From a checkpoint of a small transformer trained on Wikipedia: width 448, no biases in attention or MLP.
Each number is 128 + 32 x the weight over the matrix's rms, rounded and kept within 0 to 255. Layers, rows and columns count from 0. Numbers have three digits each.

# layer 7 MLP up, 1792x448, rms 0.0555, rows 1703-1765, columns 224-335
119122082086091175121153115110137120168087145110198171194075162106104074098160108102142137136065171077157120106109149153060102128155098118130155121159125102094145112113113127103202113108085138124118093143174172122089137121158099202190135122126040121145077133092164120112151105138140152193145092141133181135145120148104027094094073108077
116044150095080118167147103109193139177145154158096073155067090135124200125156127134187146155086158160094161116089110110110057139112079097121106199100139165107142127168090137138185154048130113159067143117132110099105143107108141149160073165168139056125092175126090128106159185110121101083106082130117142150128159133177124172147103103081
123082114088118145138119146120100124161143127083109119117094131157149101153186142164150128127049103073111152113175086076079093136135146104145115155142131176063109152143112179147164114107109104102221127139106116128189089066112134094132153169182113158086084145130164200102141128154098094136135169151129187129134104131188091107099088121122
141098178092113139145128167165120045149061209164148142087090106174156124139129135123182101159140138121183099120157084117126157099129108132147153119147079111094128155101159086126117104105115176063116106167129121136085132110174109173143104047144153124138143127123109083156113192089088102141128168112140155114065162120189152190165132173105
103089120137121168112128129091104122125149164063145127084069109094124124146111184154160098142110197146123129100126085199031171164133101078110106155145074134123069149170095124137131092146053094068160131142153114129128172060146086089122147098095098146113129107127155144108158114126059114114061128151110194121163169196113104134124100138136
119114146166100131127106124153177156117153191083104136104072193170125114101131122160095160128145125144091126108109066134162155125199128143177081115106136153162128209062111173093138141124141139172168143137084095168111106084115145157133062118108062130209045125059155145100152130096171123156168168101124094150131129086045102141078158136119
125147087102126097190136125079140134150174150064176110177139146108170104111136101171119130116164123207090143137099075168095163099147087112116108096118088104155097106115126179096156147176127111152109086151145130181176164113139114094120142135152138118152171098095182160090230134164123115134113099137145162138144145148115124147145126126188
155083149162132130103086089101117136111139152088113115142090116199131169164154110119147122126137125087135092150108136194133134137125124080120130117116128148075096158104153138137119134144067102107151172158138108100097109096183082155127085127146143211097081167083094123108136156098178129138140130143051141141148124139160095148144113190098
131113153094129113138130138082179068139064093141146099170100086115096165098146176168148134092161161163109062111159084102123129120143118123199095119152088111150156127072155121153156123096122140098140119162166136170133188077176116107111078141136147122159166127162135120158080141150104084139113153166150146169061132194151098131151119099098
125126155116131132118133116117111140213098142126181088138118153146147118154122121117167114183180120122138112121106040145087150089135158161145097119190131137096124175108132147125080132153111104157109140100173160133104120108137046130076135110131111108150124108047149090120141149141096078145101107172118148142156148105116151121154114159103
154160161118071134111122077140153098139171144113158097112141144169138157162164140103058146186134137131065147066112114077108096081175091128142160165102183147113137139084110154131132141132070131145108143112116079067202189076157205101124099128168102157172073171161084125137120063068130112112109118158179092124109113110123126160105060101116
104112114125146149119069139087119097098149173055146128113151161125140120091127143100115130134111122145128106098186099130131143110137108095135111130092114107098094128128159153122137129073154151159130115122167147107149145134144094113074092153159147157141108131108127134105151092129125081137163151093104121161123102103079102103142131154126
075160132141127157043124143094147101093098123141058128059075155169170051103124168146140105134067099169146098120117146056121108149146118090124090093127126150119184150094124126092129134093132118089114154148156159086156078137124140169167128094155107140194143188086162154129182102103148098122161163139131121115176146136126108155156079100109
143120118114124089092145077143157099105108099137140093119076118107152102144070143151124088160169119134126122167058108116132127150158112172123120102154125085128102121112128143101109123053097100126182142169131102099070167106150130172105088128124098074177129141114133153127126109070128108124141137143132122123140095112163163152133076138128
203143066144131072124095153144136140156162087130147084085081108107179144189104125154127116128157154063129125157083138146142094160165209064160123117099098152088101123094051132108126159156089120104170165134072155072153135089099189106107078129183103147123114130131121184069145134123105139107144155153097167135145148162122113136071145148126
127070128131139188111097112120186155117074135130106090183096144111147171164103188157137134160183104126135120116094117137154108154178123138191143165139115184122147153094091052138096173148143191126219129133120143116118115078161130192164139101135058100159140170076103184106155127142093087131140141135164110134115125151167153135083109147158
155121128101094178118107081094125091139126129183182127152129137178118103111124190134127089077117126064142096119094079135155068087154077110122091151140084072152125096168117122104088184160092126108076145095152080124091134108165104084130111144164085102201138125107160068178165104105096113080122077123162075125097191100089136127060114088146
096142104053130175126109150164120125180138105130121111135120125139129117080068154175121089090093110082130143133084098159074102097115169117090137186105148188121123140134163161174126159125105120119120145122108129167139151114128088169115195086163110154117094130104177172142161108130140101116094114115135120115115147148170123105189125129139
092153097166103164146138085164078135121175117148203089083154120175137122168111138136129099048140143070165149116118140135130143115127083131189141098107119093148161120100105143170152105129153083170117151074154165073147108111132151102127076135126136138148154102095080134096130154079142098098155136100137137120157129096105078117108135054065
154116119125139104118115130074156084169160157080092101096082090158134166081073144146121126096118151103097096115123120113114067158131166131158146120083085146099125199085166168157153130082109120099184171125178123153106141111097127138157153105157114179118063133128096148135129172080139111153151186141093107152078158135100126084135122157124
112105123121146147104147121093163138155149114124153169150121153123121105131167126189137141213096140052128128109121128141085099059152118105131112133125138115108104185139146078073157113152053102088089098169148087170102123099195159167151102107143076180190111156141141082077130039103111029143169129112187109170132145168145106178094237099118
078084097120115099126141132133117086184094125135111107176051128153157103088126138124124143086081145183135122126168111210149100073166137108171134169130092153139201116102127154144074092122070110069100133147121149150108099072156123162073101113180134142160070059085105200175142098088134118150119109185168103194094136131114115152151179166150
171122096113086122100112111122084088156129187136111129108098135130104109124120151130134130164162101132113106085122087170074129150117190149153092102124131125144119160113134106162114146103133134112110157137131107081160150138152119098130123159148114132090162151132153063131181153136122118149183212134134099122125133093151133091097118160153
159158087154126122133111151092178143146133146159138102144123126144109103166186124162110125142135173106147068116147141171068163119157106139129138125156110164130095134114130085125162174124090096122127101095153158138165122177137166179158171154137163146095100109103112127123166114109184096118142137129124153122145156189161124113105136200105
064144192110162095102166147107129125062151124135123157120125106137079087150135144079162160180134103108102096156088148163112070126158149162157139162136087153085101142203121176154120147158125070132107217167150116079077129132173119080134108147105063098152106169081166092191125140113145090134097124096121086150065108168138117134099072143133
051118153104078147151079109136170107122070088117136159100043095067183124097106137094206150131139138114134113144071141108085179187139162080143147115098101192124173119098124170126128115113116096120092102151111122151146091064152171183108147182178051201135105080124078114177186099166115146156166107091139146148169122129154160137177161136106
095105091143119104154028079143154112106127084130183121134133128160138133157104160118162099132125145128133120097111166118119115096148146118141120123092168124148147105140144108121174155153167152105148123070159169101163134139127187087136120116147095137172154121134176175118106165155092086144146108135143184105132114104116126171178153105088
078173164160112117133155159104153061155104127146114172135097101098086082161096179142146093148158140083090056118170117033154132072098181055188210115129115081117146099079122140121083159136071159117175180113132120087122064050162150147161147130132144136138166083079185105113113151083146133156109192178156113171188117114144136146097075130103
119126137084148098096124111121165076168146130134121077104113173159153129135102232167157128072128106156097115116097121132042104082147068132098126136154111088083128119143123092130165097117120148054114170160148119142086176115159112119118165106126157145101112189069096126148149127061129108157178104128129138117108100112125143148096065172129
105166094096083037168152077140136166062112071169132109184114116135110055112103134127150080137117121124128122103086145133125154125168103130133140180161109156114141149158105106116128097166099128108126173153092184134103089159158108131220116190139111157222104159100170080144127114161132118099094154159162133165134128066088072127159135156130
125157156075080144077111114137176110090122130112140076109119150092141127168149149168155108153161162099179082107161135127106140124123125138127125139148096129106112111125120162161151151203118119090142128133138137124098151106156122144094203130191165195139132122145076128156119170121141126083082115089197178203100137093108081116150141159181
073140083064128132091128148118147042129113115146154107142159113130167115093084206103088129109164087095147095130084104105095141097208088090189128138114089140119117070131150121096091130129162137138130110108164135142101158118168126148102151129127116096118109124147134184138129118125131092132136177116200113183130145093128154128106183123117
129138094125103125139076109174146092109141185152191166085172116151176130141103120122149117192151159121069100100147099102072150141129124119137175133180125099148146147115169198121139152132160075108129130155153119148148114131096132140116130116147107124133121140146160163114155102182149151140132216121100180144110117185125154098160136105093
144042108145166189179110158120098074131149148096099100207122097169157144092129074188179136146053097134097120100149092060140099102141143099112140152157120152146123114140145143118146150121147107116109073113130091158126138055153153143078038073099128150166113139099104156094125154186149111123087154087101148106137117134116130125025140125112
163113096124177080068132097145151123171147131127141142093099162169171091120153175113139106181146140176157073085103158131080179083121122047087129131146128141116140126116176152141107192134119114102165134107178184122096107137169131143098121113165168129128097165069115126147115056135116095154119151114211177158073087078114154132153113131164
177092188074084139111151140115179086136070125086146114114081124126111191142170143128125105145169162131142091140112111053139135112148070158153131099131155112093126127177102153070160120088102141110121161099142118164129087064122163165077141108185143089108128118104100137165135150085129136120109133091122079177119152129123124092103100140115
103156159136118104166123062132150118112130122118133078099065089077116121097105120121135134124132108162137151102129134111093158109095110171130150087100112088135137090123131088173152154121149089097140195156084146108138124046132110203124120180125116168141132110116113148111106183117111097146157130154093090127112135159084083122138151120126
098143164124076059112109098126091092135118098082154094123076118139142169133065144113116122098108147110092105074157120141058122135128116103165154125098120115113136145094125113162164150194152120016089126130153106193129097109118096163111124136145139155126067151136128121152131145132113102090166115117187142215175132118117175134134159123092
119187121179107111118086143099105142134124130142094147139081138116072150122095082185129073167095122138105024153165058149113093186154129156097102151107099122143124120188170153185025151171112130106150173195147221120123158119130196161106167180174104164090119137153082116154169117097123110148108127128155184177162094057137149100079081121138
091114073096155149131131109166157149077091059057107142116139079105117122129135132077108112152136156122131097095121101108100066174126144185121139150120131127123193105137106143191130085117139157164109112169161166165132143105127129125071083134138053088163091209145086109143105110136136119076135127162095152163124145113084115104146158098077
110172112132050106089174099111136101165109131110115111120131148192200169133136178158188146089140158089117071134119109120083157143128151169102201150122123109042080160121120151115117099103050125097109125149102143110141155112131143144120108077135087114096175106121084161172160151133086062053075129102087109120089126096170092123081101172149
094104203110144097124142137133083100133118158124128153060041112148134124144141143162132103157099098145196130143113170127126121102124151157128117090136083086143178137107133120075185118111120145117102123158122135169087152112179114170149086105145161163148072117113109177104139170100106064117114156084217098111170164137089140116093048132152
115166168126097117135115163173130145143147110096138122177053141094117128131134086162132111078127159179080106118131105125143073124127139160146122115128100207180108115063129153147076090135126135086115142142162110055129098138116123165122093194091135138214140092139175102163149094120142063168108167129113117133136103122111122062032115144101
101112117094147167079130095163101154153116159130112127118148115124124133143173160123107125082134129100090108104126081143101052180116110138157133108125121118139058138120150187113124086101057134125115145131134138105138136145098136144062174160140109104085120097150157095176145142111107066159100111129144171164110126126113148121109161056128
104125077139122060106113161062178099122165085112174168123107149124136184105120150109138106148151168165109144114138162121058151170123104100142141110164112130111100091152120151119183105122105115070143079131218168152149122106142128144134088113127134179131093136166094146124153168178085123110069126100106056182156070152101148140107109163100
113157113097133146094096175123161105092170120101108116118166125172115090098125172125173133122118176105110124126170111116079172060107122129142126129184123207180116120097134114131135175129117140174113123159093158147138152084168124144183098125177063141122067098115136133164170098093134117100081162116126137149102133192101136099096118227148
097072090112085111180138123080095182136100096090147144133101129132143106146108138154149137095138137106169158109054126171096180108146081070128149111172131184111054150093080106218066129182100158109176090195142135085126127147166149110119097134110118155145118151106063101115134168149100094086086101144139176143164101115143064129144103121121
075159075160058157132058128093134149129055046109119092132157144124114080086174089068118080149108127101183083093161085108071098094143128132111066107141124110147140090143121172132095116086173092170119135068153148139197138141122112131116110203140115100136064094152119109121138110169090111115169156142208128105096103134122146051157129135079
145070119203080128107149138180121120126141114098179108111138132125122067155121127140138118150126184096128141123175142111100099179150133080108095134160086176185094185130165114105146111078108145103131161200151140108096158116184154176149173128186135122109118130147164121191161165169138134157119202166142116115152100075130099110143161078077
098124151092144132131070068112160116110144104152152127156137146108168105103114130145150126158169136082096123114131114127140074100155089095117122094162130110129133155114099150117103155096110124098130052121147084132140161110181178107154185144109139118135157146100172174130159069142114135153206113141103103194111172089180079112093115125097
114157116121121128087129160143152123136083162092070134132108108144116143135130102102128084119139111142145111142122148176098116135142118158120112106117121072188146146117101097115123089183085153076137143183135176175123048061202096149119117127183098179154124118122106143129160179142129070144101155150210082149111125106080154166130125119165
111114070137102101123139188151143101124078164129191170135055146153105144101137141133147111102065111142084147104108094111134174104146109107202133115149126176157133054137117087135132112079139131129156108182130200117146107099137085144077152182154117085180141144109164136150129167093132106108083141091163089163138108142144160125126082156187
133149124137155149131107115105188089130115123115137135114144135118153120127145141107135143110131135045125124129152125183135165106132139102158165149150113157134120133066147078115116117084152127155066161098129149102103099153143129136149126093141155157090112167100147100168119096138161095111084174134126143148106126108147108089154114134163
152102088100135087148142097133190114174110146128149090118095141178135110094102117081172150131130136230094143107053108150153096150135155041120122111088095151105151147108136174115168107088129162090150123144140110121116104144143111151168074121202074104154141128141137124160093122145100107138147154124128072139112164093163139125138110165075
109145104107087108170115132123179168213107173117107123122105127118132150156169094112122136155109149143122073102082104115081159142142100117138112132135134142172138119172083159180132081157123071139165175119126195106147095098095130173139106141138134108143156141146089114170178177103098095146138146107098098138131106075121130141112133116079
115117136111083045159128099187113131134104098048143098114094116071163129091178152145133144155122157185130133113157138101095083126130081115157142073127119163152099177084148151104108107150139067098153140139160194145172101094116168105141172116122089167152064105121079186118155101108085131124124132187075115151132074114106124098092192079106
125100124196123133099084144173091075062161112067123131127147099121112103078175147155132133152158135111154084118133038125146154182175120105171152090138122116147152114171068142117086088150069153076187162087190142085135156093106151133164045127139105086118113142169133064143212113117157180188109139157123067103118092062125050098121125087136
130106147089114145144085154149126115133127192116168063129134181172103098126180166104144123078163127143112115091152069127097101107169089139106173139191123105101098152122122129147131138120164112105128129147154132068110157105173115130104083101122121069166135117122091107131139118102137120134119168143128137155103120103179111155145090125106
124111084161080115054070130127099150133147134087154162146109140134123106169096152098091139127186108155116125124065120117129122123112117123154078139137103127123173112105111128098118132134120175145141132144119128100189129074154116091154116146119112033136066099132132164076193126139097073133111224195179136169097114170114159089165109137152
117127140120115186087108139142148101102138176111187121038127122170114118103118127145149140129103117093086126138124108071139123161194138118131123167144116175103153136186135114164128131121123119107153107180143124134154160121093109153149187119135131159147137128127133158147113160105181146104162137108112113173119170148109129146104135134142
070104129065080113132192122164161116165156085154212056181105110125063130164169110130148116140170159138140145060146139094150060137163110178144183165177132148096136113091175161118108084148075056121130071136142140102146109132205175185094109168190125142111117183108154154169134067103138144070126235082144092133115138134138096107112131157087
077101069130170151142125131145159088059139179126211099146130185141103085163173138164111123160162133042182061072140103152110131086148097148195115169175112112095158116165128145101163163138171117104137188167133180130111111097166125144090133094091092138198153166111172102065143151187124155153119149140146137182131082143109088123161081091159
153147113092151100172092114124230058181107060142170123123060150183166087106128179145103152133166097177091107080097081084115156138183108016121122142167103134045111064168145159192156120122083127137130156156148153117140141123114133100103060102140112155153101171055138184122168143207163135132111164146166057177134188092133076137146135152130
# layer 7 MLP down (transposed), 1792x448, rms 0.0402, rows 1703-1764, columns 224-335
159127114111145104187079097163105173122140125151152113171156128185130141147082090125052099131168116130074148138112170084127152052179112150115121162148195131110100148123110139118104159128111132174104143138124168101188132135135100119103101168099156128130149135165122076118104093124202104127151176137116130204138121108125114110092132101176
157147127205140133109153122142143116154109140094139124124167141158149114080093176094132103108144155133110111117129124128166143114160228123247190100126116096113039104140143149159073124188161116119142087088134069152238136101099095134106127146094053173121130137129038124148144107155127122171165144183120131110142125129143147060154132098142
094084122118100143122126156216142087174147180150103105054157161117151129117103121116100117128110180119109116158090102125112113135129159116129076151159128167140163155129126144174114145151176072107146170163094120108134093070088102162118152095132174123153099152107135173117099149055119160132140169144114136124156119074124153132109127100115
155160037139164115110052066156097126117143094118104083153125116094169115169106149090128099102127114145098156104164159152116139123122115125161112092151119137155131101159167209123087080073118125145134178076118129091103137122087178093084114116127126167133140179201143169175095122146163125113128114103122110089140161082163093115104102110142
135112125119190138136127071156143087151070080114132150154135124118140090162140075066136094154145103066093127166137150153143171100131085161149127106162142111170192127191129117048125141093144100139100096124172117138098081117043163152123101162071136091170176138121151185189102108120113141113086146105061120101137143122122191085102062100144
153106119169080148087142084225104152111152133122131131174148173140099142133086152085148221158147135166149120091113127084158094148124078208151126196148061112121088185128126127176084172083126131129109074159090124114133122160119141106144148118117162056166174122125136113170122126102070137112137143140131197076166086093136195151110074148119
124121149146103116107065126177132100111114153098115102132133150101079133127101103112107151076095136118142060123105084111187127127132165089102143077081120108091137165161106132086109119130144166151095178070149113151152088161099139162152136164162085084163135166138090093179097161123133114147126109185153145152163134099171211101143130174094
105163151126109126162123159159122124129122102114143097112124153064127089122116105111109142148146165085138113115097111066092146142147153156140141114144078070116159124148157140127100082093169139151159095072104117139136108110100134157162148115146142156180115112156170116148143133180121124139140147113196119121100117135167155148080084128142
142163053145176159136093127128165147090085115126114066144072065109141140081118121099132132054137126063130132166165083129097174164100164126078089146150102078154116093135135140063093154150098125080145137105101154130131172103208095150182020133086192134092131125130161083127116200171091175107116069086153130097122104132136126122106072070128
091168155117145142082146096159155210135196157142079170114115123122095103140164125112158085128083114161106118105149130116160099098165161127132135155099156119122172115149057122114150106146118089114064084111127093111134112138130074095122120159139120119075193092184111087163111144135131159082163108095106052143109132091148101178146104153100
110126116161148071117166139119110136167080153162112149181085063155145137102137093125151231129132141135114095104142164152147170178109158166100097112089122094118124119120113147165107168149107109162071111182153130112177150096172101177148129120114105171139101143120162045178154149116110110088169104117071129108086144102174142136112112106137
126153147142118104170152104116078092129139155116139101151122141126124138167144075161090108133112163164128169119126158162049202172112075151124083145098087117110125160135126138155133070151065161112134096107070128170132135100140114134138172120160171068113170170129121129146147196110089108159130142088078127081134108112152157143133079202122
088134158177084152135140141145136167126053163162113199071150130152165106110156111126139141158127115186129150095190090092144129132133122200157140137088140123127119098069148132135123141181122088162105155101104112095191182115144090152079137152152119103171181072113097165151121090081126121131158087098137135183111105096118164067169210117088
124124130139129097161117147155166148162098109127105109149150145101165102148207078155092150130153130160137160134124145162131154135143103136165101105123118145167093108120060135135137127129145135163091139096129141106164158159114061102093136139097127127115096154108133103116165092109148187088154069129132132183085123148104093125097164116154
094110133140091120157118063149084113154071175103179153125107176162131054075119159094133140101128122136138142128136130090110157100115097186113156133198174156057170134118075147083193110130139131142091153152118089135121182147145115167122136178134062199135116118105105133078147112115108117136131139113112142095169126156126120155079061078133
098128103148096118181072093158095152108168130113135161166130070130177195088132116056153137130139138182097137038145114107107117113132096155099120110098137125113070112111172088138113183195092103129144149142164124129205086102117123118070165138153120078144140108086141104140153121152105153151104095195063148085159093202117167084105171128163
150123095155101079119078144075099129142164100141198139100121112114133111103153068083139185168166163124148123083183041079129188111113200152157142147162135174061072110074157106088211097086111125081147104156199098092107143112121102154141074127190074166095141155128101081135205110169139083067148135111152136141157089160121148119116105155156
156106095108133155140179109144082123164132134124135151175128138123145175148102123183142115158114104135119107178100150132206151141085092115133070099173167105158193146120140145122040127123145182127134104121116147178122153122130084121110118108117057129146046156140108124140164096098140183121178207135100095146119035162104124077113090183075
161103162147123128147105158110158101161112098135090145072112094154153190162140160155116117130151110103157047117132096141167115133118093102155107159148106140117196131147145092137113090099103104147140148153070059130164090087112114157127186070192160155095141146139116146156160085095137136111067134110141085108137142104140127133122137183109
139120151137130121125107121077144107157099143079102149111139131094109139147106159096113148099070133112124094186164143165120169146107112131090095140133158123151139172098121134132133146185138128157117084103104177104156186134095095098126151134123127132055118202137104173165090122073174121108139125172129152113084125098102122180115129095113
154146093172070162115097160121076145125072077102178013135103134179168155159076201155112148186101107093135112123063093105155112094106150186165112115139162104094130130123131126113171133164132187210044124137159103123082120140138048109132098097147098106073095102121135142097132099114093108104138145094080158122122113083140148109156117206124
103126145183127128129110150171144089087137116127159118090126130149137123155131118142176179146141110080130168030170116082139084150089132152131162105166113135080125168166140121081134136084135140101113178152105112087109181159101121115135196113120147141073178120158124081137145108079127116102132103103117121104110126123156145128128092115153
141116120163130165175142135185151138077101125099146118119126098140154168067150151122152158094117150118088129132133159177089156108146130131179132107141151135118093060159103157118154108096105121099142116126175116131112145114129152151142116118129115177189062125072111144139142131117151161110103090103081099144133135141115115154117099112098
122115146146155096170094117080126169110105101120168145158175150103149130068094124122136097107118121109120113138140127144172150088115147152090107140102168067142107077106109132078083139125158052112175148057107130107169132131118157170094107151141100093146181195178164134146141170159147130134148109144102123136124149095154085130130181098159
092190058120116126160175084168110175096080126078159121150110210091150100135143109131141113087122093144149126173131134092129171100096085156096139094125172108166160127158132083158139098104090130170106094155089108112145126149135094142154091147072100145128098113129155117137106162134044098094113089148095137088147160099087150083123142161161
217108096111138074102150119129171132121104090122130139143105158097107123171116170079063111132153128077096120070127144125126113075094167120091142122163128134085165153152119082111134076083127106100134158089132123132109152116160145112120127106124151123111149168194167166143125189144164179141135117169127197160070140080089188118094160071144
150145146149095123097095187098150157107160174136128214104066166098133133172184095176143125130155126121129120180140151116118121137152131072098101127121119126094076097136111176131113099101098079148128100197128111142104182095108121136083114122153163098091077072158089071135112124086127095113120147119140076106126131137134130154111151196116
108117141181149135163146156170089185146131151094146106098134052172129188072066098177114165150134139148157175155128194114119144106101158118113099141133121122188126167215110138133166100115148158123121087153143109079090109131041089182171133130137118092102162063127091103096099140133085086141144168094090089084145158165063109167102103155156
141101118179121091138125120109100134167108136088169087108092161119079159113170086156110174112143158088152114108125106174103160106119157135126081089122168157123122163137140138164188091172116088142141147114082126133121108114111184066165138124154110136108110119119191129156123126104142149077088136184097145144113136023145156112174164119131
143171076133123097146143164151156125066131195196105096174135124123092169145136126180165083148102152168098123121074116170075134156119123075152125194139197111155127118175125132145095083103070090111091093067084152154055130133099131121082158091100151124085131102147130128152094095144122203108135160089099160172147118170102067152143116058121
133186174102150169104154112137090139164142131148140155152141130146112085132184124132143163136188055107090103154180156146155101104140137130080115136072142141130197130140133117158123107107135122076077100177204152125167122154115120219094120158137169113127173114079123065094113149124122124125104153142147109113151136150111121161179135097116
148133125128166125132102132169154189043118188128134160155097098115153151160149119148120086121061158117106148175054149093141166180086100047130076186089137096168137115105108108161098168155155095142147104165116167099124107130117138124105147168137118135138124102103084118151135144113112160181104085090099136135119147178183156129147149162126
176153166134086187131154097136163153101119110126129143148094201144081166132128170085093149062156137156138111179127122126145124131192115114149102105092164109100132127140102145145137144099115171097083116148115079102106158112189083154162091117151124160165159101066095113117124136093109101149086149125072089170100185194092095143119123098112
079129163131118146056145174178157100123157160123104092052042130106101049119110127178096191113101114159140120126123170082039138206123059122148156156111098129137157109148071113120154121166084131172126190117091112069126096150134090194160137129120104159132078111125144154133076169137104119128099106157156123134115110077079153084135161097100
130097121096106134114146204109122144079072192215102169095104186107136107200181099082122160112104120142141149116126148100098119066133137162126131150143116107091131151058118111151159122131097110176121209138069123104191099096126111154049110114124127160121145099127114172154135104159108143139119075096117128105121159134142142124156163091111
103132065096092054151185173143147105137148082101087176107125106132229117153151134105114119119122100094110097153081120164112156132130144134132112198143154099153137097093137193120125110112122155165135149111147145154196143117159116093167080139163157145068114166157183123109163114053161084202135100164097098144109139065144120125161109176136
160160054083134167127104122091121133137085176164108197175167175127124128182147142081112131120154143117097094110113121127144105120145096100087093140111131155124092147134152144150134146144144091125115124096090153125113142131153156112126170134092141084179150104140103137167154084136136120109154109147167158172134103161122107094144135154109
165043097084164159157155145095105120127113088156151164060109166159123134101115123117090160126120110127095127146213176112147152157168141095157110101051136108115115099132150075171187123129184170195133130107194128110103150112103111179073089130108111103029139142123143133094104122088154166093146121110158163114184130130117175113157152186161
088056101145076065152185134117085147176115125170106142085104113111159159133084121118141166067195158098132119125080147019149104118112130144182113177124164138144190064103122172197115116141089103117141103140152094088177129077108116083087068170119129134130090204113086159164166187095143118115151150087157161094154172120117165102153131132122
149083134114093153185156153176101187125146102122191130130145155109140159117109131148161120126112056132224162144137134170143133101146105153073195097084136126168066088100119155140115112101151041113098124100068189023125095116122136139113151100156190153123131085094121102138141100120093115122097108086049169131124121123141138137125138144179
066084133088149118138176156100158182140176158127168160155133134114139116160197086105109145146150152142114174100139178124139085186149128109112122119121035121133126129104084071116106138117162125080109132108156150205124091138091098113137176143110103161168104150117148136104087158159159158184144125141164094138139099130108182161157147080104
151125043123132183143108089163131147081158128138132149138148148127123140113119163079091099054159130132076105109133083168093137131162093114108141153158160117168124147174114143135112132141089121135129125079099128060187122146130168092107147158095095114096112128191139130135111124170184164152134133133054166157089144119158114159117141156152
070075126096135083133211077165089100132069168088112141148104065103105140070155091103119148086122127101194138142154163111142114162157081081120159136184128147121141042138117068136132131123130111118087126130168160188154119132158073162101096094107151127114049128084128092156082040131116143092162101070146105151126155117140107117145114170094
135069092091122151117137106123104193139108111130120164155092133072152158116178085135148125097137072140125137135100158092123126147102092208149130086161141161098198078149197139126088094108142111091159138144127125123150123119093096119145069119138120113158146127131100132173125122084119101121106140098173134118135090122126107090103160032105
140115148150125146149129118141063134117105147168085108117152112142124088129143120094082127107156108055123143176141105149155116037179132123130142119137164083123110126100178096139108147107173125145182150132120164126113140150116088093123114156118130122141161154152168072087061114104119142130171106110131110122105078098091164160137119114144
083148153064141112121137130194139124070172124125121129117132173157096091069125141136117158058114076202127129132146141092153173089136108125123145087078137117187197157120106122071128178051162133066103116143120073093075125110145060177099104164100128106172063138162155112116085119119141099191120107157136104124092147097099112212149139173165
160125136130128099150154141145217231112170162108111220092130174152132127127141138108162160147167092161063094178114139150095155151140132095124164131104089110132137097162101146116109097178116105141117151112159080060089126115083179100169094091180179140149100127146169128134114126056151144104068155093099093125120183150134113097147145155110
112158141094140129168144115190156093071155121110093150149123077077184046126139160178152129126102124187083117151136138104154183157146160125168161177154098126236084119160137174089140139135070131134099118109151179129129141143061135117120147145085175135124157148161149137092100153129103147139139113123122114164128176105134118173108071146152
134138165122117044133141069134142178130166131150155115115099099118156107091145150107144131139098150129068105100186085112153110087079209164093182106104138121076122122131121138130151117118118176125099167092130109162156100134097172122090122101102179065191122077139206159080104127130080145172131163192105102147097084129149105114123135089117
095150111128153107182060094144107103169077136098187102097087124127086106121143105146105164203091111168152131120190135157111173106129178144112115092105183152158148089107100135203158104151152112157147133162064107123129165127089145126167096147073108100080151152104175157111118156137123139156163060148101151093140125124122136159135195041122
161147098151157111162098144124098126139157120143162121146154200166145106164081140125123136113132111133116104124173055083109115119133110125138134146133104129061131082134129200088135143135127103113122161078146064073154099141139091110100120131116120128139152143127123097178079063114174136120135051138095135134167118118157074106124182131133
120144149109068106076095088114161143179140189100098131081166162129118116125158156162132132146148159148087167083117148178091105120111141085094138115121072143126125178052085113138109107095125138108148171121133150104145115114115173110113115081199126148096125165117133149186073134105086078171115181154051118089111119089149122127135118150066
139101131176113146150149116177126150109151116083107102120115082102107166110094103114090152133090141133145106105125127131085088144100147123146118147119129104173150107153129169165069111156129174106142134119088135150137150171101089122167153164116131140121130154121147151157126146118126139147113078127107110120130117124168137147117169110125
090185108104144127106111104112130167120155141093161093134116150160066109131156074152111135143143141135136109135155115096132110125112108146151125162119167081132115155146108143154121142143106124138110085042133127134148086115111163067114082121085146127163097195108122140097164125156168132105125152085086179052166101134101121108152219120127
109098174154146172092079121170076114125156137136126112092143083111156138145100136117126122120192119126143116132110141183147105111137170120109142153140085106042145142106145148127109155158110132088173134115152062140156163153126097098094113144136126138081147078093129184149124118154159087101097120095130127113102159166158139121118083117120
135211138074139142107122135118112135107156127131194156139106153184096143153043117126167120083130083059112088114204117126154130117097164126100157118159129126086084129091115124108103137069133121124194115086143072112118114109165117114154071182066160058145121105086162090118091210118116105138121171089124157191109172095117081097112107176170
149128149107160106141071122120156189125154131149090113081151057132192094161121151118138104145141040122139207108187167129050123141190177097098114109122112158116165153113175100184142127098121123095094109136202126099099133137146084087178084118120094158115116144148136107047138116093156105114147134116138158190131180117103175105114148127198
154086105111062139107145115152077128104128140127135091089170139092087124149121109129124155166097103121117205109145122130116124141138122123141138096142140128182133169141142155138166184124134171129118144109128138100088081193088133137145121141144134104057125134166088099143156136110119138114084102111099104087195200088078124114081160105095
123087059084143176069088154118105074156088098164138133166131156112098192160102124090117094110142138093091114080136151062162116151118158183113167099172117117159132100107125108106087121152098140128166108130107148090095094168198135105120204133131125074108173149156092143084138107130067188146142158159088163168164095160148105072111105121085
103119184124106092172076091132127089132117153089125136106141089141136144131146162084126148146146121129142107171106118136090114120110118123181138154112071132138124133105116101156115026118111119064124122174113107106088113169114170119132101138102115171097151084091132114145106093130128170140140138153079139135161104136118209145093131152142
090147163145098133126186148188082129181132080112171135059107145114125160086137053137158153104142125139225094098171180124111171194118145127085152159114141141099109097182119135109149157115177123172084079159148180148145167115160047225154127163127151151131102163100164112159152146181147188054152134158117131085127109151085156146120092165152
140112117111127170130142171091087104080111184137116138157149122161162115178136150157097094087113098157156143112131101159148097110127115113092153125158125125145077130147137143073165110157105137115105132134122149179149126107156117124127098091103168136092138157186119159084133189130052074144124121173169108107108133072117122126195097185156